python train.py --num_hidden_layers=8 --head_dim=64 --intermediate_size=320 --rope_theta=10000.0 --parallel_block=false --init_std_qkv=0.0395 --init_std_o=0.0 --init_std_up=0.0395 --init_std_down=0.0 --optimizer="muon" --learning_rate=0.00787 --beta1=0.93 --decay_shape="linear" --final_lr_fraction=0.0 --batch_tokens=16384
Each number is 500 + 25 x the weight over its row's rms, rounded and kept within 0 to 999. Layers, rows and columns count from 0. Numbers have three digits each. The size before them is the row's rms in percent of the matrix's.

# layer 2 MLP up, 320x160, rms 0.158, rows 229-242, columns 0-159
101:510488505467553505481467507470464488492499497524495507508511510523497468514493504513486522513527501491510508534500485530509483520500527517504474479473536523486488504536468546467476492506452485465510511473505574499469481495547491478525495488499549536484516469489523502518519498452520536473508529493497499510450501512450531480494512503510506514539422464501513475484478513457499495505470478529533545483550527511545495459522524533459446515502477477485527469511488502515474476481529514
101:489463549518502536474509502492502493524469473485500549506548501516523515525540482540526494491487496497522487493478525501503462512472550504522487499488503468479460471517470474524517525486486471518512503491483454508513515474545539470497499469470512542520538517482461464532544481520479482503502497481489451489488497556460477466512462473474491463536559512554447511526489507480491496485484510531483516486501498469466489482460501491507515486513511568473496519518492504501527527513469487
093:460476491508480485474507469546479485490523472565488534519529487497509467456484529549538466498504487508501503518509475485521512487468477538506478484505470533490492494537487557512499476529482516514498491519471471505524534525509517528481525466467482509479484497494481510481468565481493465441514480562510530514464478495530465472533539563534509494507481529490498495490526525472516494483490473509492492500546542499508510486501544498465520473508501520514501525453482472479482488479530491
110:526467486474519458515531504536468506520481494554477470492479513509529469501512505488510507540506498445522490490556492496503574505505513539544481458515478520542487549484529493525529529500483533505505463475449468511522515490505506453476487504517557471477498476530490501544478494508506518492479515536504455464513498500541508512526507511496516496515485458500523483519490460502457447484488516491459518450474485511502478493471520524510477479471474516522527511508467457507491501488502510
104:460503522452523530524503500514494478486481478531525535475516477532476494495503491462572497483516525514475454526526453526495510511543448465528499461490469496487491480524461484483526462514465522489519493559478518506510516555506520495462472463506486526533463505529519516534500469469476490518487485514508486488473488516498509474502477536449474517478481492489483526521493508463498528471496471522471484501498548504522493474559489509535506480532487515528518552510489507521480525528522508
106:504498501470530477505483473560511470505486514508481499512474520518489526514471448480503443544522507475483486494468536487505492525478494523506531493473503521483519522482534509500480500512547479477463514520485473515527489484502530497558587528513544468474532492491532474513505515500553472528537483512462531497467496491499448506497495525516478521526472531549478509478486479516491529518488492509533480488470469473553474473498496500508488503503480494530490476535464509504485449483467468
095:480477496471479494500464541440509529517463456477504516551544547479482470504497501505495482512494520477526487508494494524504519530468489481515518535493511552497505514544504505470495514531474489512464476561473517520507490527526499488514500521496514501545463566527469526484482510526489460527533509494482497456479540507464510499466509478507549501505515472452535507470534498481530476479485497479516515475492483517510523515482485524477475516516489548486514456487512486483472494543527445
102:503487526528507492470515471481475562530484506551538534486531523468513506486508507517485469538489510418518497476533487537501518505496521476497498518519479520513494523532514409487456537528524519491517474493488495445509487506472467476488496527561477513470524476513500483497527495547490495513521522538488456534499498503485460501444484498496499515489499516510521531503508491503479473437514501495486502504491482523532504494474525499516494530499504475488508485475472457498505439501507475
103:487472518550502542530491543504511490473516518491476479499503476496514464498491499487487493494504555504499522498477492534472516532493548530472523493520525540495482516540495530494516492514507486481457508504460490525464544483499458506493512451521528527474488479493500464452511481546510499500512476554466525533488527508438506466514498542478487496496547473491476511485473484494483540517501543446502496466504480486475547498553538512502467494475529482500515471462448491491495513477500524
105:532451476515479515508454549515549476528525533530471501536522513502516450491531476490522528494501492494468527534481466516479502477471483469485469502511493461476511534497510514520482541502542495489486498525494494507485513520530497446567495479492493487496448510528531502488469476498516511473511462519500533505507501475509485504530463496527501470488531516471476544466498476542500522486513461505466517515530524481512493441523471455461508498540535526480471521486534504507460498496505469
099:528453477476477506527528504488521498463534536464495484520491480484545494539549509487528503472527482473500549504508523487479511512473466498525466507529485526526500497450507489486507494471488447474494511539519484510508508548466510492458506519471519488512499498497454534488513483447527484514507498479502513504496540538534489534458493541516485547507504523544474492498513469510523501513499506475492512485477523448497503517523498530516508515468445442500519498482512475515468517495432547
094:486538509497498520493473558462492524511525517516495478536512456518477526511528526461515475499478538497494473487497511511474473496532545485482507519493481559497496505504544490526522504535515534525500487510518494506510519550507510443496497475482453477480505511488461524482505482526461489536496488508467518498497553506477480487456553480496429481464516497475543518496528521498524503487536457503479469507486536503502486511481515491491508434466482529509522520492540512519513497485480440
091:484468493508505539481516460509489523512510517519544502475424519489480503494507492462496518536507531483495460451473573494480533497502530478482500479496449517498473460522496488486490484482515509460504502487501494529497497498560473473485471509527562503477536497484493472479517491445496485498520526483513456505483472484507533551517540485491442477510545510569499511485492492494509506494494541515531495549505520512494510487506528522468472510523491514522508540513493484518495494543488472
095:505512481469492537465480489508482531477521508527475457491486484488495484550457478488494522518489545481495486470498481526455515484543508491511528525490523506461451473492544505507537496494473469474505538464505517500491502469534484447518507513529492488504486518521536552518526543464497483530449513467526431516459471517483520512501502502509472478529539479535499487491483524503527534491552477492520540495482498480501515534487478513500524500487492534519447488485508509485520550484485537
# layer 2 MLP down (transposed), 320x160, rms 0.0732, rows 229-242, columns 0-159
096:485501495530513512468518510478525474530464501445500476466540456468480552465501548510493497500493526487471532513484465492479486481531483528500458511533435529489528547438521476483533500506506544483499507524493483516519517461494494491506496460513469530473494505505500497483514465493469499517474487498491477513519509509494517557512498547513459516499504479547527514529543485475472513511507513449497509514517517502476518530507521495500488496490546546503483498426522499470532478524491482
101:507517456504485537511535491532517523524518477489514490519531487489483511514521479518484493496521550509473490477481464510477470511516499499526465451496443496510418483499495541488513526455485495516503535472515477482509525528530477485490501522504536440507484478486551534528487487495481515506519519501493489485503484478483535478469513497495487471524494499514454466514504506527501481445475519491508511479532500489473554521476503528498487478451515554521538513563492462553501523515526481
100:540476553480525462499510494468506471537496539489531527491545459490510472513471497477511508511538500499534517534488527546509503488509541500487464524492491512463504520479515481512472499503523481532487496494499461488525432514518493519498508470464466508460520500491464505484511525493532534518511493547510516485464499528475468510535535515438511457514502525498487518504515482541543494489482448470522484468485488451543511514535473527486524461517468472511471530491458486498484511522507493
097:532530519553484515531483474467525541497530499478495488502515472464470517513487478493526521493536470506547473500490531504542476442506506505487478544514516453489495473498458508471511515536487489520485522516510481507473473534518480502480477496517503523474464510534506519471487505456479476517473502476531527515455515521518488470472508460498515516488500520490493496479519486442529513543513521495511485509498494482544491504476473486493508542515493427482562497502505568518494477532451476
107:548475513482496512513511483456456531492514484495532474473497518502492521482496464485503502522516452514497465500526506538479470492500502492513477524496510493536495568468493492530511501469567479514519524508479488495539481498518470480469517548448479520459554441507473496504516479529523490527503498521528475465533463478511570517496540508466491445543537511488483503454520483481476539484496515486491526492470485496508510551511500466508479492511471515491513499513506526494527489481486522
103:513497520489498494481546534474486540465473527464471496492499500499515506501507549507527475513462510501464503502494491539487498505504508460493429483497494525513526511499526453466524468495516489511543522510537491493509505509474451499486461501483474573549500514501538529540532455495487544461495514478479458509486482479508512500527501496485480484496567531465476473485485534504506463472502497514501528525510472536487506539510521454467523480508480519513481476493500536513474555496499470
098:508484521511501480500547483490519533468521490504470505464460521489500484539450510528520474511509505545483512440512535458541477471504535506474475496509543498482444539467512427514513506510480523493495473528516451497514519489538515508507488504507517480468495488506536540529504493499478494508542502495463512499484512531495469525484507526510495515514477510518515476486498511463500500473530520516499499490456494513482544425518493494532448511515551509494492466505535445540482471509501487
098:486531486491470516497506500519516463483558497470503558536517483485506540516483496493517505555488517499494478521517486497498488482508486521541504512514469480459481537509526520517487488498462469481519517468509482512494527463483486511499480496496523528530464501504542493475497513498468493492566498499503477487512572521480498539501530478551510522520503477503457449508456492487527549499516489501475507475526524494483436469493461506466476513526536494463463502457498508476468529501558496
102:447476509512504521480511533521477497542490486490482501525504528485519552481496522505494515506506487503483520490529477515497514492475469463523518509469483468546529500528496470500481501494520498528488516564481523464535475509492490478489506492459512526530494515485507508448493490506517448486436479509542531507511485466499513512483477476503491509488470523490500506497479466504418471552472505504544539550492529485451509485475521456470532507532488485486549496555484529478504519505525485
099:514453512528558501516524459490508546517532521542484489516444528460504522519502494486477504494477483504528523483506497541482451492489492472525469470544468489512494511502467494515515488467498520504521523456493513478502501480482498511488498465542516522520490541465514520489532500535540501492454479510541476546533501473507511514515509492492504509520494456477480478489501518466539454524524416545487494498474430498518522533524524481511502459495484503491508511493465503512524497489468495
102:478535476502499476532527501480439501510482453477527469529503507450517536469531525488527507534474517513494487528459441544483488554473501453526508551488470522509494478493494509456511512493521522501494465523479503519530497488484470518486529477500532484505506474502489489485507559477527525488520485544536512451496439467506524501492477508501477525440492515495490545499481510530539512490478503494510521527491506533502520465504493477490505472518458521509517469509512499527467495534512462
105:541545471493510512497429498469500496509491512502541517519484515462496521518449528498533508575484511438536518490452524454484484497508519492493458495502523433509506481475522507514528548506474508526495465509487500518493478529504489514479465447499486480541501554530502536485482523473520520482507482488515464519515526535501478478493521505485498517496495512512523486470534472454544511500492494508509471535478534509503470475521495491503464518507487504525509511466497510533459496506454518
088:496486467509494467493498527529470524470533563507525532485499489492490517472493504513568520519522490526506503461530510510476486454498472498462523550479546529486506524527425488484480516524438532461486524533512491546502525521526489473488503531494501527511476486492523514470510488471544523504496470502507502467526498519523481474493473493490502519468507498491472496476490513492508474489529521453471509500565514490485478500462498508494489542492509496503508532561477504492442470512481470
100:531494511530531500521507500486503491505523483489495540497523471522549500507490484490454484537546490510459522544494513481509510498506494515490564560527534510537499525528452525534496515493511486510501485480545497472496474490468519514498495509478466502521536497506465442435525473506482527525528497497524506557526522529517524487487486528474484493458510497499464459456512486512488534485427519482460460448508521499497458482510510495514463501518501489479494466491495486490500506494455502
# layer 2 MLP gate, 320x160, rms 0.164, rows 230-242, columns 0-159
101:483529545478509442502498486525490509533491557485480494500467482474479528508482520535460508478515514476494521509481495532533559470531510488438511474482501492482483481493538496469499530508502521506539473477473516520512504467516466505481476516483488533472458513525469506478506522549513525467519483538452505513555512461513529527514487483521482477446526479531510519541497504507456503502504472516515496534475469502540453526493518491481498531507498525468461480506504555502505463488508493
098:456484503487508532522524495504464484526515478540504547481528486487500481514496491517488436544510503490515471525493477493474491509487450547520499487489490529511481495527481546541455511494506516520464496528483468549541504504514509491465492487472455483517481479502480516504462559505497537498483489524470493522507517511477451469514507506504505455506492522445531493565521505544515513473491462526497494484532482513499506467518497515454473482543442512517479522517470492477510502473528473
092:517483500508548419492485548520475495485495471522505486498525538498509512493456528515469479522464482478495442491516496508505507526485501510524484510539530508537506468509531503459493492487466487515540514472516454508485543476510543485480519496526442510502470470499508455518517467503456475470462535510494457512494468515522533464499500506474493526499502469526549511472510511451495500503541538491496489537524481550509480516502510492531542449490479492523510488502503521511468521510475513
101:515501508535509553502524486493499489496521498505525530460534519514467485517497517457467503475486492524494474538465529462498486489497525508556482491550478475502501532445497520493506501480478490485539479508513514482515506500512479456452481512518493523509483476500467487471516489456508488515480506498530486468563483500445470463541504516471521497523460490490515468505532507481492536502515467507556498507512492510459509497503525518478526535518492481419533540526536485535448517496522504
102:527495473503444521514509493474486480478511535491505473492505515514510472510484488517507490522517509499489519524521528494492503520491568498539493507524490500488542481527511494488529485485542502517464498498509499555537486474507564490467554477474524457507509497510523463480532492494525483508496466487528461522451497521510481453518480503489495477501453528508434497532508507414505512531482484493530464503463478512477479507486505475437472487504493513510544509511521550507492467479475512
102:469504478501480503551515507491487486499520568471484539517499532481466489524544472522504503504486469494505514447465509473515463489485557531481501482517496508454493478518508502488478470479513497534514479491462467513540532466527480489487537454505514459538490513464513502488533454513511521504533513545486506542485510491557490484475522544506548507520495481493492518485514485470525526508493503519510498491451522541448484491484477495468537499518464499505512493487534445517532505507472478
106:498532476478518502513519502492515506514472474542491494555498486522524520505506490541502495497538424535571481497489504493455502493541509496514505526476476445520527484487487474516489487453450453503525528509452482535554505482501510481494484492501515485506473526528509475530486458474533469560466475517458499533511515521516467485476514521504503470504519537465499487490514496489527513539551504511516478493508489524498498502509497473463534486500490536515488502540471493478518517493445508
103:536480524531498522490481481504438523514518496498518497487522477495499488520524488483489525477483519534520500528475528468506469497508528490475490508512505516516484515494509492505498472497465513508495419526498537508509496452504457546470529519523482472506488497525500513551514516499551524508532525506517487488520466480493523483509501498466467533532496476518510539544498476474536488500509441509454467497469453456534514519466505510471455534463507507573469542463490470507510519502485500
101:525504506502503510574489514554526442515474508519498538463453508476486478512484499603517490482478524487479511536479495504495477504494475470496504524508505488530509500526515459485524500472493510521551493501524527499504502484465493481511514477485549478506517494539504489445511501488522478497473482426511535503536524506499496495496455487484501491515525514518477484528521545464476507479536499506515516453512502510454495504498559503510476496465456464491524498473487523480480504507489516
105:494493503525514487482509512493479501470500491525495475537505499525527457532504536483480501545532518453518506487468525470496486526513532476548482536469453521512516526461492490517471515511491463479511512501522531447522522529490470499462473547517516479484479502467457483487460474465530520470522508458499507542499565508537481538473518496484499526489514502528534523486492496539500503543516500441471518535468523501492528503555486532470496490498483484462520486507477497477486478539479485
092:523425472493479443476551491481488492485515522514407495487491501503510506464509478529475496492494484513520500505509525486486533475479465524459528519501537486504518452527491450508539465550496502517514503511482520500482475505488500478524478531534517510493516455481546520493493510504498522526565524493533528524500497481493517508498489508512497500548522489505477496501461534484481504510454504449502499465487535478500558504536480505492459538464489493488483494510487484512486508486553506
083:461475519490494487499487533493567483504498488482490453510532531504518477511459495508549482510485519492463474517500483449496496554532494499484508487498495483524567465521493502531498498485500496487484511522473527529506544507520546499450511493499543462473492486458493493505540509490506502450526510510440553529529514516460495480506540527515512456499498457515501465479444524484510498530484510463499500527495493468493550501469502498487487516528489513505526457513505525458469528483507518
103:510485487486506508459485502500508469522539535500490452453506543515477526520511497495489552524523528479517470434498550490492519536497500499506487520481464519460513458529513495508511530493477503516486524534484506495495516511509485461485536554525490497491479509502495496528470549488495508524478529454548448536511465504464485484499500479464495485504485490520500490477518498486511524551486466528539503550463449485467534506478508471509514507471479512443511488457516527514490492512545486